Part of a small language model's weights.
Size: MLP 512 GELU, 2.69M parameters.
Each number is 500 + 40 x the weight over its row's rms, rounded and kept within 0 to 999. Layers, rows and columns count from 0. Numbers have three digits each. The size before them is the row's rms in percent of the matrix's.

# layer 3 attention value, 128x128, rms 0.0747, rows 55-63, columns 0-127
083:527512514502500545453483536487476458449515469496505508489416503467443504551421445454503524569521476520494460484482380471517494516450471453517461458457482504500567553459512586542489498513437480513487540500558503574576550530507447475548499456502520595458551439508467483480502507488522534453488483554488473504522535523527526476564405474534533559550479558527544523562517494517596538466454
099:524514531572523611477485476514504521471548456570452531475494565485510461486522456498528561533483488531504447375504455468484488524485501534516522528379523499453416494448457442475501513490528446475413556470535511491512420543503543484490462505516579537483468465541529536494531497461507386490620529534458512490525482540515498511513533490532539526504491543512467515443541509515478513489504
105:510520581502520431560442508500492488441480486525477489484538575436449533543482550521522474526522473495432504538505404501556506498494534533497483516475437543589576512478556489479513454415487490509537435530485466472485598497513482490513551460537554540497457459490492521483529511484541476467470521466455472459522510479502507468447554527536514480473623452433568477518530430482555460439547
112:507418441472560516452548498483504474492489461502462579455450465502487542476456461447475475480464526510537495480522484498475452511549445460563573426497471529536461487497439574523411492484462511427445503557470555509558538531523424496563463550488516474575555534503528458486464431491497559495543428495549494521526541533425506551530489487490513559474495504504455512419499538565481468459465
102:463507539507490444538525481460470532413508478468441445462502475525516518535492508399532518465488565524515542506506482529489467517542517436510570515524509497549535503516514508483550507538482471437454449492512498483450542489498580519493527493475420427527583539480461503522446466471427464514550543438423419542630489522457500484495528504491455490524563489525495593488492485561535451432492
091:508530467445462482472538473522507500496498544515606542460440496515486552375464506553531566488495519475449469542538516510534616472498421467459453522451463510523515482464477455535503498476431527525538507515449485519534501498515553460573486581442551533456504487465584492490491475513517562529493520471533583429461493442518478486538472507495492531506512469587437441464519498446445526503503
129:459489518495504415458522487521442531517493494535423501448507512475433531555460487503517434498531583508500553546572429496459538513598472512464553479473452558537506521500522512478477448447461520517465483513544530510501618515507526476499508511473476506461521459497465463478471484574461479488557526498454456504538503494506440474464527500516540490480527498389589578511506442557555463437423
095:511483492467486559438517422447477578528494512503428485501485481522478486524477553457477506425435573475542472520543457537512530556535475538439512479473519557540477533488521500511459458473575509429447519574529519493481541488474425508500402515458422512521488493489517506547548493563458534526554497505440430477544527585519523498555589510515521429519439471534577512496498472557478510513471
098:497492550503427397523396538509489513496546565564435455499533510494522486547490530540511520556471513513441530536483415493481558552479489541446476479431484517472534516477520484480497506527559434557475530485501463469492561485493557491494543464529478566452469458561474593511508505579507423505497538545465529557518405487558496498508512520491535490507481465508578515517511442434556530545464
# layer 3 attention output (transposed), 128x128, rms 0.0764, rows 55-63, columns 0-127
082:495535530463444491531578463489469482478536517509416463434606436539584465487589504493479502448436547467412485480509571520475491541512494552490536603563515487500509479488504430538548496498490453551503463564522518526488539445537516538495454442481488477529516496469493538480504540538458572531497450444560518473519507559531526485476506518453439518505522439508405463499484505441477476500483
099:479481490489490536490545508524476566486510571505572458433503503608479507455486513535470566496539509473458501451487521555462526466424538494456456508590477450486507502500519510522493417533410505495514466568546501436500494462498452529474493529445509549491591475504556433440541420542489512546548465511493444444546515568548558543440466511534422515495505471507503551547546489500483466474524
110:504451442517505624513454536475532532506513476473450499410517502486548485530498495466537482550452544461519468518529513498509515503588449552448554499512504446439512530549433423557476467551484439530491592469494474549504552452547559527473550464549446468478468457472460532529460533541458487483428465526541497520504505545574433518529466518435525511452501487552497428485488542463519536461489
102:466574488446680371489553500481455473538484497527515481582465516507467540428485491530512521476511473465481548510512492490493526479461547490495503550511517551550555429442566480479497557471528491513484488572522601428485457510501472492509517494500503536466436464509589517482507516463504482475478515517501539530515492444374498439484474518518469466519513509510469496514477497518460497509493
105:508542454507550582514516469508474459506501411536538544452587494367472521436538502516548545492507521517471471471599512543445513439506508473550460406536526475513480522538459518508501538525477464511447542515459515483521478520609497504449510520525465556497426465472488470548490496509522511481571473536470505540440561454504514499557474535466524487417455531480488478544448467479465550523462
097:540476526460573482617530467511591503514427537449484466504478509480530457549542501526485488482464486518491536545462456525506444504475471527537516589470451489451472511429515547432526480453486529509589461470491544519497498543428567527537482430420478582521517597528501502466466511494464479426477475436506516492530452549435511559444521458521489525514558516466548492521513494468512458507527
108:506534459518684515484528461532465431498518497486488459461527469438525535471549535509482503465450519475469516484560514510481490514498493493458572549574486501538468497487451502533500516485492414569453539509447564503524527485601522464480539477551501518518452409467494510540435468522495536528499471470533481478494558463441449493533499508460527495492525456528421430479526555431548511468522
100:497514506450463452487512477502488481464528498531478445529433517394532547435460489524530562445509493519485603537572487530439483542472533447440534514544432533550496457551520550501514555478462451514508442468443486501592476498519427420579510541582550474494476504448516520500468483447588469539533515570510523484431493457462504506515475536565455495482509487481491550490514488509557501492513
095:498449511549332609514461497538511520473523503434450499423531479497536463540512501454483487480467536524492494519498548501503464500555447524501535504534470483474443560537471497513497448518451481514531512479490417561529563473524506525462480484457548477568563518470413499506484490548514524515528469481494451466492566576631525532517495462460507522457518496495483503512528494443554524483561
# layer 3 attention query, 128x128, rms 0.0776, rows 64-109, columns 0-127
106:534561554494449477493474473518535556485550562435424414513551519455502484537509538470442505459448512511471511502478480546517438508454563519477469464531547507457489489491447448508574496506519401536584525465527450532525537512434535517530482414537505516541470514492456506507493549510480446553535521482516443508536488552567543507444514632534516551515468489445518448571486473491496494487465
118:482523550447449492462427582507524584509565528502483446570482593467543481503506541514528537508477554546491557511437495495511442464413567488472499472511542463495471466498535443551537524496458478484546495471546460480430488486508510504460478459548490565518492565452458510563505599515501444533542537481468446481503464450553493572460536483510518525499547474489577458524478440432472485469534
093:510488493491473541583473517494514546428410470473509478472431494560444552429533521556421552520509488560471487504505485503599490627432468506562435537492515548501474544491514495422545510522496545504545498553481472516577504452507509517543437485471499446493582455443534507477480505502460532549435539525544472504515538529476542473538440458468538480528507433484506455491523527501507490486451
103:444586548466493459523407567458598518515530512474467508554448520484509477465523523498516520552496531575494474484565489519461474545451531429440547462511528510518483512541528538538466518551459503444512513503536425556412509416480460501442497552471536534483526550462482561568546456533463483539546491526439528425471574514480483513461500484503508539523461530528505512532496440411492477508525
081:536438488499539490516490451477429457513424547534490495457498475531467577464498484520448475488436404480464420558511571554560530560511497526529393543523462507457484503493488487526475434465556474482462503552486505443551478498551487502513503502532569457453482460560574538460516466527529491486567500480492561582458466468446514551537487489464504512547536467500448537450481579513524483549472
109:517513527527520547529514446513512496458427521473505501465446444548428540520547516508405507507519462583518442470504536510563520638495494544560447591487449484459501477461502543429514474561513555516534472535500442538544442442474506521479479519521536478500521451506528526494550518508451465533485505552522525484494540558477597468577477486447511488496448436513463517511483564461520526499438
095:469406495507482526532452547529508548514497508540538489529484505480507500471480458518457517564379591529440530499497470529531511590478482516490496486531407414456501466511468498529465475437494520501544483492492512497428520590483476492485540492521538569504563484500503525512434461535462464464516508417489546526430447505502474594462544518454532597473508480511541519507478516477484429477575
092:549451440502468562547551410521469529477509459522553506465487449524459556497482521501465548500464520454475555491392479493582535548503476543548396506484455485468500527448474444437557485497494521599598488490508525523571499546477543507512529468553489496529528445543532523461408572470482495483520518443555480578515456501515535516532515502483523453489548454474446491500477547504513507492506
113:504469471476536498482572504481427440522439438551523546486473446523416535457503438543532509517549530509567495491522491481519541530497448535562444553477438494530520510467571535478460493494442562513452500581466567447508438480534469497501506582456501493484470443519538543493494515489509558461480494517494515573487497448448491485560472389447499451489569453510482549455446580477515495529502
081:538599443478461485456483555471508447526627460504483498577486492475544458520531457491526530524539514524515557419485482473476498478486474535468547496554499472526503523522468541498443527485479553547567549545532548451480444508529465508464492481545450552544465524473448518576441519444450512489475461456507446460549476512531513482432580539542532489495464517437562481531484507543473492408562
099:572529524463507449482513502494478431505511496504574537465451533499559487489465499508544593520430456495480513526508593517514595509560466509413439463446490545539541507474518520496442480528464488489466479517515530447544474456541430507549486497477518553496437495570544501483484498488525575488573457482522492493510497459459426534489547420484455464461549534548495568494431451463553570462498
082:534544506486534477461473500470508519526448508477495441504530456533442466445465498581507514483507459506495490499519583482552442521469550544543378496502520560517522469362484505538593468494444438456491583480542478452555520491516484521501517463482527490469383494507579471464492574545543432502544509470538509544512524495502473538489525438454423491517514493456500464471485511507481547501502
122:468571545547484509552437484535570481480460596482480523438534502527494475577521546537458457495491442549497424510507495520526469577459534531483445567473502503437461496527457511499533465549539518508536501448545401553512523445479569437429466450518476476493496482466442485521564513502489440519534525501486473472525571589516558535450465533516521518509432513541481475547539472474539528515444
102:503429503525515518548503520481465458504487438475455497459617445522460499493476484481528530526520583489482489501508446422487487553525502547549473455551485462445518543447495521457572481537455516544528580428465454519511537544517532522578488511559471474433530480555483486434427548536527493484419558395568494536476519510494527495498546538502517562485525518418540565483477495511504494486511
107:479472591528459565526466488483562591498515544453453459499534508507499527487544539492465526518459495542459483458503492518541449564461538516519489507505512442408483475530460474463571511545485459503562452463539401579481484484438533542508479495550536476479579491502502519480478511560494414549520501565520527492464476578527594472516501592503550558503449423519470477510496482501501450504472
103:485516484449543511470464501445543423529535501550571518457482527482517489487468501488581476522591468491499477512570531448443497486566502437442579456517485501556510528484540543532418493525439560446425519520446488504513505499549476495501492543435491452483469525498517441538559482520537573511458465550492556427533603498460466474500486397536530475484538544492550534503533446525486521512518
076:483420567434503515558574481500460561498448556571520453435548509503500541528506451497527429507517541523533490522470433478511568495472448517508511476470506490442418571475471532524457484471550517488508414485491555536497495520538548503554544461503431464486513527504509524516497443489516495494477476499478450591480317467507531530482464566517517537511451478510497510476494535496463473483499
097:445526523476502535509472447420524506514513492496488508489492511506420476497489501465478540570556547500528456452511538492467460525467449475515574398481519438520475508517447587473461504524469519457523468549434533589519525529488497523478514520420493523586512508522485502502424476510572546487420441525561511534491536556484498396507467547540477520478413463410492463538500539539473491507551
096:482467440466496461443501532509413449508581453586529515542539531489536473480445455514566501531532599460492544505508480435426459426531472465443519454549464490550491496492543501521454490465448532495456566484468556457494524548542463468488520520480448511484466495509522470490458492495505563436503519427486477488497450420507425518453487452514462468513563566496557527461488453525468516483585
092:549467487463503466511444451535534531561526552518446420512578490465499496487470469462474503493460554461425492496512485551535473491476507513434492438504546523486483505503493465580505391474505409503538572475530480476516527491498504521542493443549533488520461518522463482513536524478540499500536534404522509491501520434536503604407583535570496550527574513407543481498510498451514502526540
092:526535487466512438490461496469516470550578473578526442467539513507538496520433501477520512486547511475468523473541529402488437417571519456424552478511485534538509508468514467506470452520455490482464522524459526516521518547496530517528535513487479488529406537527529426522479564467578523474435482483548502455573542494483484441503518460551512437442562538477533583526488435549457566453456
114:586521499502459473499513482542514504476527486494511486457449496508469523538517494484407577499418491460488532510418505549621563519493489566553438517496498487509490495488482406459561462534550504552552506478483536534591517489475509515530503422570491483578460501516520492440430591433476489496542460471551485544577504503492486507499553521496473437491532476495490502490496535421474560511483
116:504473462494507457477545490441429488545536436550548477542461490524429469474451421550505530500593548455559530434502516415485509418512448539535546496531501486554536479460565491486471499452458520485447539554480612473485473549528493492498556525463499496528453492519571529470436499465483528447477464497534485530505476432456414492504494440488458443493545516462504542479518533546457535450509
105:482503450523487468480507534560446496519568493527514543597538485466496454477463453512536498463498519465519477482511494503409440393531459492434537472504475529556547504556492539560463509418479492528488550509526603412444501541516489445459496497464468552508455525531462510491483449508483546428502492458440481491460462452510412532445500524538504513532488571529474444449540534539535484456561
107:487533517464473522477483589532490554449539559458461480508589530467523454512522552508549467542504533531513539548461472493434510456554553480484514457534505500471464513499463445505511601486541449516501512398514468508486536505501545471547529479497405550466574502443490486495511528551492490512518552522474441416551433527549509480484463531495530517513449578503518390516496422462498492431526
080:519565466545504522468551514478510498438526443426528579512519490500515500468560526482496442494501447459544494501476492512481516426538493515585472553513546559535539503497432575397549570532551528553522555530449519530533519506446495488505465467451495505515538479433486490455489495463442534511442520530548448494549510538553534381474449501469434477485489484444469449471509468514528569448470
094:469517468448473545568509485532489540492533471492544472534524544539473463517439546504490483470501487543454522473506492418459458393482564489444487551494492535563505484575583475538569542461489433492474476447545489486471457505497562481514467488508448451461471493445527480517517563492509531505540572437470463379518487489523462488550455496530498458548495517577487463461509377516501539532492
092:561464479509518471527502407521449452533470496504506517457489462521520503506490447517535505427416448413495500587476564548564558496554474528505444576494464447525558516472562490539452485482545504523496470530504534407535478503541456515528521516524497465465435489538537512514542465472481471495555460427473490529446503394468465574475548485500525465518552508544501565452490577525544500486464
083:488420475445477530492539545501472521519489494476471483523501471483403485475495477507480531562523611546548451476447424505551450583459453533463485474509550520509445525470515492485478480426490505519538472513480525452523488466504519531526484542452460488543505459498522525546505494541573600433456528540492481559478471520507544477527434485503505510581533420434498427497460541556469506423578
127:512503470465508455453526467472441494546549401529521466541478498480433524439457436523498563494540555477519560422486520445524524454503443526527520479514492508562557494473578476430472478494453529530486545551483584487520440523527450539494520539516526469558443519539578537484437513430473533447488485480535505539518496437451429431521525471508493416481563494486525567464524522487451534492527
083:473563493536501471420505476542484466438529533566567480537463462481493566500527489512492387474588440486556485518533503538541459451486485517577519561512495545506483441515473424474468491508538508477487501568532565465557505494528505486429494486533535505576466439491525555518564497454530493496384472582478482529547524466470540503472436441477489480507551451466488487499546537481548495533466
103:468534539501561485493438521489520481477488548478486497470529504504598497512527511473530458509480481519470451577599541490418480536563518447464585508525468508463473501524442559495471507503515531464465436521471450575456542511457443476519536519449553525478577513503470444537550417528539485528467480555451566438497518590496507476497441525503508570438461553504507565533486453542505465460475
105:487499475496548440512518489457493493568551449503488504526510495461523436464448457498569514479493549444490490490561537504465520430552446471472633456521495499594571521508504532552406493466463473476460516530480566408453488542515434526512526503514534493508440546538512484509503406458533531473485474447510545525478485444476442513414503508536468479441502524498506555533508488581456479489527
104:512522476495436471477514496539423545491534500463462478575521517500451473487492455567469556478479499465543557455442480533530472397496498560534469483481517509529535468539502427505513544423541455561548545474555561420502479530487560507490524457549488524554431497499518559473462558483434487481548503448470465552527423462571455559471518590477463492547507516512468428465513533467539521501505
093:468611522504469500495450583522539486468492512395449505572471511537483479505542506551480496518533429587553529504493515509464455585499496490508489532514508505487522485531468511484474567553494514522568562488521427547476470456445508507440472515507517525484561458409449549504471467509415465538465499542484500417484533598514530469495446552508561536486407524500517471486495483493503459467471
092:548533533505491426474546463474462480508510473495513467513418449516480531484527441481496523455498479512593535495440517485555530508475434517584536474538508460526549470430464505480382494502499521508544484618511538494531485514460465550496508512539556497604525475534522609480478475464488478484450419537534491564515492457475517467491511505446477527455483416461466569503461545469486507462495
100:472468483484512474571550495471454428528528464527508512490488433608430480490467515490492516496561559564469428468490434441501493552497452542466485480477548563491492586465470528473469524490507542501499503494452487492537512442517507501545456497526446414528480482473510488543447525477543587484396530478551486503505514508508514413492515504520511457554463533430552494521467487623526561461496
078:460534560501489447463499530545469469487527528478466502544454539538537451516546430521542447473480477560572498491544483463455459538491495463521506530493563515478505467531519490589473539427548563506439489519539511466404429436460499479451512562541484477500546495444481543524482398490461497503480464553420552438453455500512495504494528561493536540569428522557536539505498482535488420486472
109:504537536537462536475453529510565571468522564435463488548511533453557463541535548462472517496442444507446476492508484557482451493484523491490533501487501486484509476539409486488556474546531469517572532465521442533471559559419493494461504441513555554521539516498404469504503475521481429527541503519487495451501532608555522539444549631527492534469440481495487453556510504485493459495523
093:514543575465498467479444513465545531520525502514430353514549514505508488468476493486537489459580541536493505443471531430554451457446520509488576492580582487464460478395524443513585501507447480483489531481535464555498506461472482536503455484556501512522503556488529517547524582493476430530441504530518535445553488484514547483469544514501522522475522456466543514529509437523450536477501
090:434547549524493469562489502465522410512543469520501512439503563554583498480501512463545481497507477547450510503526485467448516526495534434467547518479583572511481516491476528467553521565467503472464467490475432553476515415418476482496459526517490437486533568444492439504512498470495497541464474571515557445512574531482502437503521561558511508510446529492489539567490407548463492512421
103:457382519516504476503546577550490471490468506554512516462508520462541627501533425503552460545505509522474517490490422524528581494480507488491515483482503514451490498434515500522488543481428500509412463442515481477469458492553463511468507517536509568454605498501502518463511538499499499516534516543475496515489467415495511471525509486456524603502583523550465517486434458400529454540480
086:557533539558501450491524516424516467513462495459513549472510507475593479422539463504557547482460456486448496487524524532420604523510536536460508500488517532436535530451469543490541559498461475519445467457501475484460496477410428477537509466490498497484544528525535448472473449545481521587563481552468566460501455488541440457498553536481491497471475567590439537523449463526489524460500
090:492541525510510534492517433516509531463448525467500503484459496486491543490540532493405470476543344438516433543453533566532468511511511502557510566494490536484523479540457481475489498487564477504553460532494504525568503474484480488470490449491534510541513510502495475467543470512505473526569433571485460506531580549489556530481424507511532484515469405535407398508557571521528494471462
103:458509575515483482539439547499557533465472469508522426519490548517528502490530491502516516534581553545481514456474484457512524520425502492574564505510553488471457494439485480501591532604410586478490476486525460604514521475449497516449500508532511477482578552439482502533453558473497405542485515549515510453486546502501534508512532484479517516492524506428523524581522446500471541445452
125:433515526534483513531484532527524486455451573496499532492541498508544492565550572524497417477501482553465414546508452538441471517477538452475477509505522508468463533544466543562526509506555476450457505404533446479505558471538540443476509473465431536433555494434450470538548462556499484520535545526475483428488508548524526579445447509502491566529468539511472404513490459493579483512499
# layer 3 attention key, 128x128, rms 0.0784, rows 64-108, columns 0-127
106:610482547535544488447550447525488527451377542502479492455480488541457498484498513477489428497589538485499409426534469559476582504446563414538498519548469430479506428494534513536551464471440458474451537511486513474465487641478530496496479526477461537476508492481485505519546550516499482496471535495473503480474511475465499552527513524452446475532504529521523488465476545487544534488478
110:576471555550512494517569490517474553460351520507453514485460502568468538453524535487461447496546528500540414454546467575484522500460548459544462501517501442511501397560544517527515430470465501489517535526517535465457474588483547492492458500498469487527517463498451501515554508494503481492552563514438495490475481458496518596501499552455433441569483524530506467484443506498497457478513
084:576472449473573535444483510482546539394476565476541586480444537460546546464444502482536530537544539427491471511469505517515534478496524460519565547482441487453533465411498456499472500562503528486484482562412504531495517519518557478479477481487466532521460457541502447417508516487551521572530425485485507492520522547477458472506474579451474490471579512527446453460503482463522495551463
106:596477579541518415544542463473498570448389470510461452492503473510498536447469543450397488519489497489530398529553450555520473481499550451551469533548476470542494415486572540581500478492493497464537543546529503515482532554502530482491445506488469497516474441466508511533506498510541498497562503487476500504463515490460529583416486507460518488586488537516478536472470551473525473497514
089:461556484424537504498494501412515443537608505454552455525488518503497520512481515557504515533441538478488559514472578413493502522513439537411483501481536548546488584492425482447493477515538512536538478555456480508540486431548539489488588475540514485530441476508571542420443486498491469512493470447515492510552518516479479380520543549544554521492484479451535510521498467494486512477513
105:589468485466579498480539503453542517431527527480512479465466470455529523520421537479465491463518502489499460459481521531543485485566564525505557563541455440501544413416500489476488467552527557507551468535446467571495510551512518497511480489539489517504406472563523440445465534486568467535513437458539464411480514565445541456488529520473529472449493529494488507564526510465489574499442
090:516493534514497485477522495471500525513404480450499450558482463565463536444533468483406466485560614447529485470548432480480491521470464549497506496516475390572505464519445541482461518481469578524505560556481537462442460589453533467504537476521475471561529482506469499456460502458461463509528504522483477532448514562499522535420509571471464484484394533491495510495497520518543487455521
087:434520433451480569464460466520551449533603509495554555485453545477509502505553519491572517425611546495491589445484496453488548544495485483455567451480524513472515540454454498424464515521498534531469447491468501506425465526481501500477550531548506483521541551574497486451530540472399500523482470500532524460506517541507498504582502551502490454431496532509455427538523482515513528474511
115:372523452438487509556465511456513437539659453498498502514554544444523495555478486528512556514428512492504612510461518444513463480535462524472498485486528551512490606493465484454486522535518509541555453523459499521534528409510473497517545486519542465505459514516501502475429493492508523519515423505525483521533493519543477419511501468560542524433513478493471501541525486538441503525486
085:483476504547430521494486489563454473459511489504465490546542503542530482428563483499490499505589449526441477445528450523488516479468501526566500546565446496451498508557545480543504552460487458528445558489598529482429466514473496497490474498510531404452586483464462476539544579475463561453498495532490560481480460507512545597513515524526505466576524536523394484483515508497546502441503
104:402517508438482500578463507553489470514620489434522505515522575501512506552533485502540543527446458519520554495514493421481505494539413475422507477484560578494484589539456496487485524492528428470519487503530450489524514405526488520519501506484555437543516482489531482518462503489455627445505509459481466475511476531492492431506550519549550515514444523520465487540511465533531442466487
085:476546539421558501544509495523511527546443568505501478442465561553471484551522534484542470562521480449509484475515515478483542472505491432531407532475599516485411460486483441512485494462489464509534533544460504564496573506522528495480540497468488466548410487565536558465487549507537472465536595442517454468554491497517417407513587520489523488491514516456451474493495476549523502518526
120:615471566540543453506536462525504524457385558517481500420491472533479528495458501450469421484508513492506378502537468551540526490502543489545461521508450419532461398464523491555468471458517526476507547513491518503512497579517529496485431517513432515485460459536520504509527539508575474509519514489470505451460505513416534580477475503427520483538534498544516536496485484462542541530471
090:513422481516520509575478486499474486518476508506527521461549483506471479536460458435577499531557616475534459496490432488469583514480510462554499479451522473460489495486435501524496539568521516534498554426479441515514503494437502497502498508546491564439569505549464502426492573520476464503506536518572417516453531521549492450551570581491523521435542515459527497427456436492532465542496
113:642482543570543472454560488473523546474405539505501495474455447539477528447498548484479467481546525460513405469552504566508507529476582482535525557522463424511537361507521523514523459515473550464476504525497478530463476603474542484487459494520426517500478462512471473492517533496518443540525489516512477477471514521468555564467478576463469449494516532518507501483484540480531528473496
101:440513444483472504529441521537554441490599465501467491508577561461510508550452469511528571531411407526486505580521482478525437517557478562503490467504496599500462571531523501488467520435504487527571515460526468466563541412552476517529437470504560466471478475495495477538534472534515570495523545459510532531530535530545470476465483476561582530532524477478514514512469526496491451542509
080:472531530535506486474503518445485406515523494494552506522431539534525465507522449546533583452488536517522538443492544412482507522499419567426555458449519520519521627483468534475475511509465492474516463507492532495507447446498476508521573454539457480506540614444515478495475426489433534548477406509467511540486486528488484481532467509480471491429486523465552496509473491543452538488422
096:467518494517479476424468511475526467449558498510489412491620521470526492485452440454456557538516461497537502546490496463472455585495584531550549445529504497441548489478504512523501554541459480461416487489510509549486500469578436526493466529511469561501499531483474434507483555472488546512470427517528451581568491554536510562470523458515503544533502437418495518452495549539490532457535
094:360502495468408494539424521555433454535569476523461499562523570501484459499556443544491518527501547520482562529475457422463511507512410493511461465461545572493460592540471493467466527510488479512501504473528503476536517380485456518485525466476565450505581524475472535510520468500467526438522542519496542542515502491564449511484458474533493520483470500484475485484485481546478434499519
092:550470505468564497520532431557485538514344525484482462479540511543445524520519429460481462503556579507511406434531492532488561540432517460512437483513556487516462517565511527500521437504448466506492585533483521471491488497492517516508508551470544499480534457520505566542572516464463510472489535460471490494443524438481473473533588574520481484583522486492524471436484516470529478509528
087:398523454494489516491409514569523479562625472509453526493564558471468448559471442550563550546495427552479527520497449456519464520532491505470515492476539584449515527563518458499478505474503459534509510422543454500475544411489457520517497528480595474485567517474501469500537530524491569471504516481483566511526491534579452468532529478556516523474530458500510468492487486491544492507454
105:440509457467539568447478508546543504515592514501534559487501573528494459530523483445525476512602486515490558432516460462486549492481499478456589485528519515480510537519468434448478482527484417510439510471473521526416483499488487513509509554485523491524510574535522526446524557473412530491480436488451528441510462493469446434584583528481467441507485477564483433502537478472502534461545
115:380508463466457517500429540518510441554639475526513516562513551454509423551473439552508556537489481499483584497471516436499506478517461562474542483499552553461482570537501449433491560492514469540468444462517514517499509392489472475482566472478552474528505548490496508486465485490441519486520461509537487502519488459544403486498511461560507520443487486466467483520537464520473516469514
102:440534515479365489536447484553408500563597472539504498571552482515485485452563462561465511471475500535492532498452538438504499494511419508493445474473526577535488601536489531460541567501480514542469509468544572439540486456488486503474541474457526487531547508499487544515474450497428499449505511514505515571531507459519476515443485423569508558522466469463458490502530508509510487463501
103:566476527582483498466515503492478522450346550492434527483438473545502465462517532479523447517542520517508393449535511585468524480478545441562546488513451458503479453492485526545504457469517494468471526443530502478492497591463540509507506513497487523494528520444465479523532494549507488520514557555497506500458535493494522564517415520431432417553466570534467456474456524490503530516450
079:509448414535473561503491537514492532459540525506609530445501498436547494511564508487525445484511417524502489575470504484465578497492542392559520528535465556420516516439497445524522568543534478478463511439421518562544504499521424518498462520490535506451557531466498456507506500509441532470446503504535504488555508495524508490558514401460469531462577456509477503450518457494488514496517
090:520549515459498524466479470578496523519442457545410560485444539438467517481513545500549445490539458542508474461492507528534501449500556491484455526464503510529461418491528556483534506540476546475456529471560503402487436527485537486517418502448512481491522485505495538535582437523485519535550542542514557451514512454494464612545363485472449466482486531493479491524450483466517508551483
096:426518492428505546529457488470500476555638486422535504520517533526504530511497479509555522490459537484483600498470535437517504482523410521419504463482570477544500610520483486438508544524539503519555474516486471477521497407510492524516576506493506480511500535519540566501480463487471502477493469460497503486499511476519492377511587493589554530474485502505548495561486438498505470484517
080:523543504481463441502518526479447417515428526524486489464529478460514463473529488468431566493509552451514483419441542472490465501543502492518455512463514520442571511506484536468514508539511525481505483511375527487489514464438565518465571489498477558547492553522481499499528492427553586501497408579485501508535541512523508562494425557518445478533529560490398469458514526545459520544469
119:362526455464478517475445502533503467543652432496521522551539568438514436515481460566512536502503477512470583484467502439495499483512492524479534489493559576509511582556513462412472545529491475558491454466520493533473503441489447486471518512505550441529522543491509492493474502474440521476507471499518512504525503484540402432505530512585517479448482511494480465529553487466478486489516
083:453546477481460514463449536512488442509635477546498454522467474437543508533499497617451521491430457460439541537477541495515503501504418544573494501561482528505509520529519442475520510500530472537558466548474571534526532413541434498463525487523547454539474486481583534500511535499474522512392503464514541521554480488498492479564538416497489515492549442490521493519500509535437507494475
099:568501512538536428522494524459471555460413538473483420481546427500503535510462501506504500510404489512526460625565489502515450487556482516515522517532416465516505442500512532560521486454497521493584512488526464520566500555506478526522470481520538570437492479485466451544480471530611488522467555475484479509470483579506547503458443459461552567519501512460566563492462521495535485482485
110:375539458456471511510466534498478473565595441473539482546549510474475438554519458571518554519478503527492546533476534438502479546510431528466517479468546554518545600551496513465498592495477476538482495471545479445483499381530451513507526516485538436469538502468506515521496484472436516452468490472507530538522499499537476447470548463589530552461482458479540508537520479505507441463542
101:497537558483461504463489446528444538560502493524493529531464520580521444455546530543471461475614550489501508383489527523470567453449524424519516488506530499521474475559518454477525518522493531489425514485500569502456457556449560469454534522461465473533528513476546600491492534502421468477479474573502519479500465453487473544521532522452413458545464521542487445490561485512490567497477
103:600446545521503473470523466503477559411383527485486485501488474530490519466461519460421464486555474462495445506528500584500512495503578471554501546547440407509503400457559502550505515511488515509509523519526520531504503629456531512495437501494455506456452440488486466500488526522572457494496517551527528465464485482468536569487435500454495457532510546522452537478486539506545530501467
096:419525505508498529478503499441494459524641485468571434543494474515547496509505499506503569468512500473504572480458535412459481504452465545465574478579541494477568556464485457506482531518519473526510464549523492538458542454493460507490514492557489397553509525499522467470480575500443534495437419489494498491520503492521514441541578488514490513432457488485476479523537497550520516386512
093:453482452454490498510469494531429408488552515516562530452564548459484491505462415430548555500503494553491483467458486476511511518539514542477503497448469589397552570423505488482490587568516466487429489457480454485496492423468526505528477483550530507465504492531487467502482514486465573539525399544514484531569508482564467509551476527524508511535578517460449517485499493523561493474463
084:533479579549468442493535479472457570476439480504478480529429429533488495437502509537452492460479509468494474500512519587509410469517562504523469552508424447531521450513597520515538495496483532517492474535548540508495460585434552521487492467524401441482446477483502463517431471522548447505488481578482513480482494472480549539443471487498484431504523578476485567516504530457533547429479
106:623484535544524475467574467508482570461345572515523493492495433556463494447523522485467421484533487539499400480552461553528492505475562457534488533530452423521501405497522507546552483487453522472479565496495531489496492602478496506457454514476461544481514486497445497515510533504534479491484556520474485459468509516460530555479519521448471478535491475550537482467477545484519500506541
092:592473550590554470486531495540489510483387494509446509474439493522464490475464504492526473529561526457509373473547493606522535480483567494559565561517487461477449409522561521505509413418498470514521514481533521508485537557473523472500457502505512474450520493505479490509583538499497463491496550499469532462473482449498451538479537579446464430482543526506478520475493530497502517490530
090:546438471534498469485510523518512546461472425534556525440497494488508496470449507459577478468495465543470478578523448566474479528530617518461501556525439503501494429431555549568474514467458439475458469489536424456488514519498497517527354506530455534421498489475514449528530475526555482532486507508479522466469495475511496544504481465469526474538565482486483578486497516432567484456528
095:511441499534478508626546524454480480561502456527484523509409529570540512525537513540444540454430531447493478522492439465476489504468481583462464493479453563542530570517428567512461465450520498463548438568476481505531492489485463520497462476569439456525535478442540516473455480519484499528504539533514475519438520471496557427545490584449469453461431547531509501516475512549480508467484
087:537473524488542429609544493447491543500444504475557528499518527517524504475514541493557450499473493494442468516558459497477539465536537459393509521509486612507471500495471507496479498416513492496472453486521473500528482547486501499519505511552441538464486533484461477535427393542512504497524543455497458414506484481483513397421494520528537493501464589533430562541527495516541511417477
079:620527493443490560412529494492521484474536551497527476461455456490529481464448552542497521503493478484431499504476597521537523481513542505474547485540463453470529458452491349494504496463470544476540473537438536510550482515561480494468482500505516565517404490520555520494525496501546510512467523457482497452526555514447550520467492416506471501557535388520529457480489518484455554502500
103:606453508568540493507525502524515575461371485546516520502471481530489481471473525465494527517538502473510408499512447590463510495487573525582565509529461383455468398486536519531474478511442511517523488498499527519482551555483491478513440545521469483483518493545473490499520507500538426537537524483500499434452490475489480583472534524427475430507564546532490517470473532520473510483537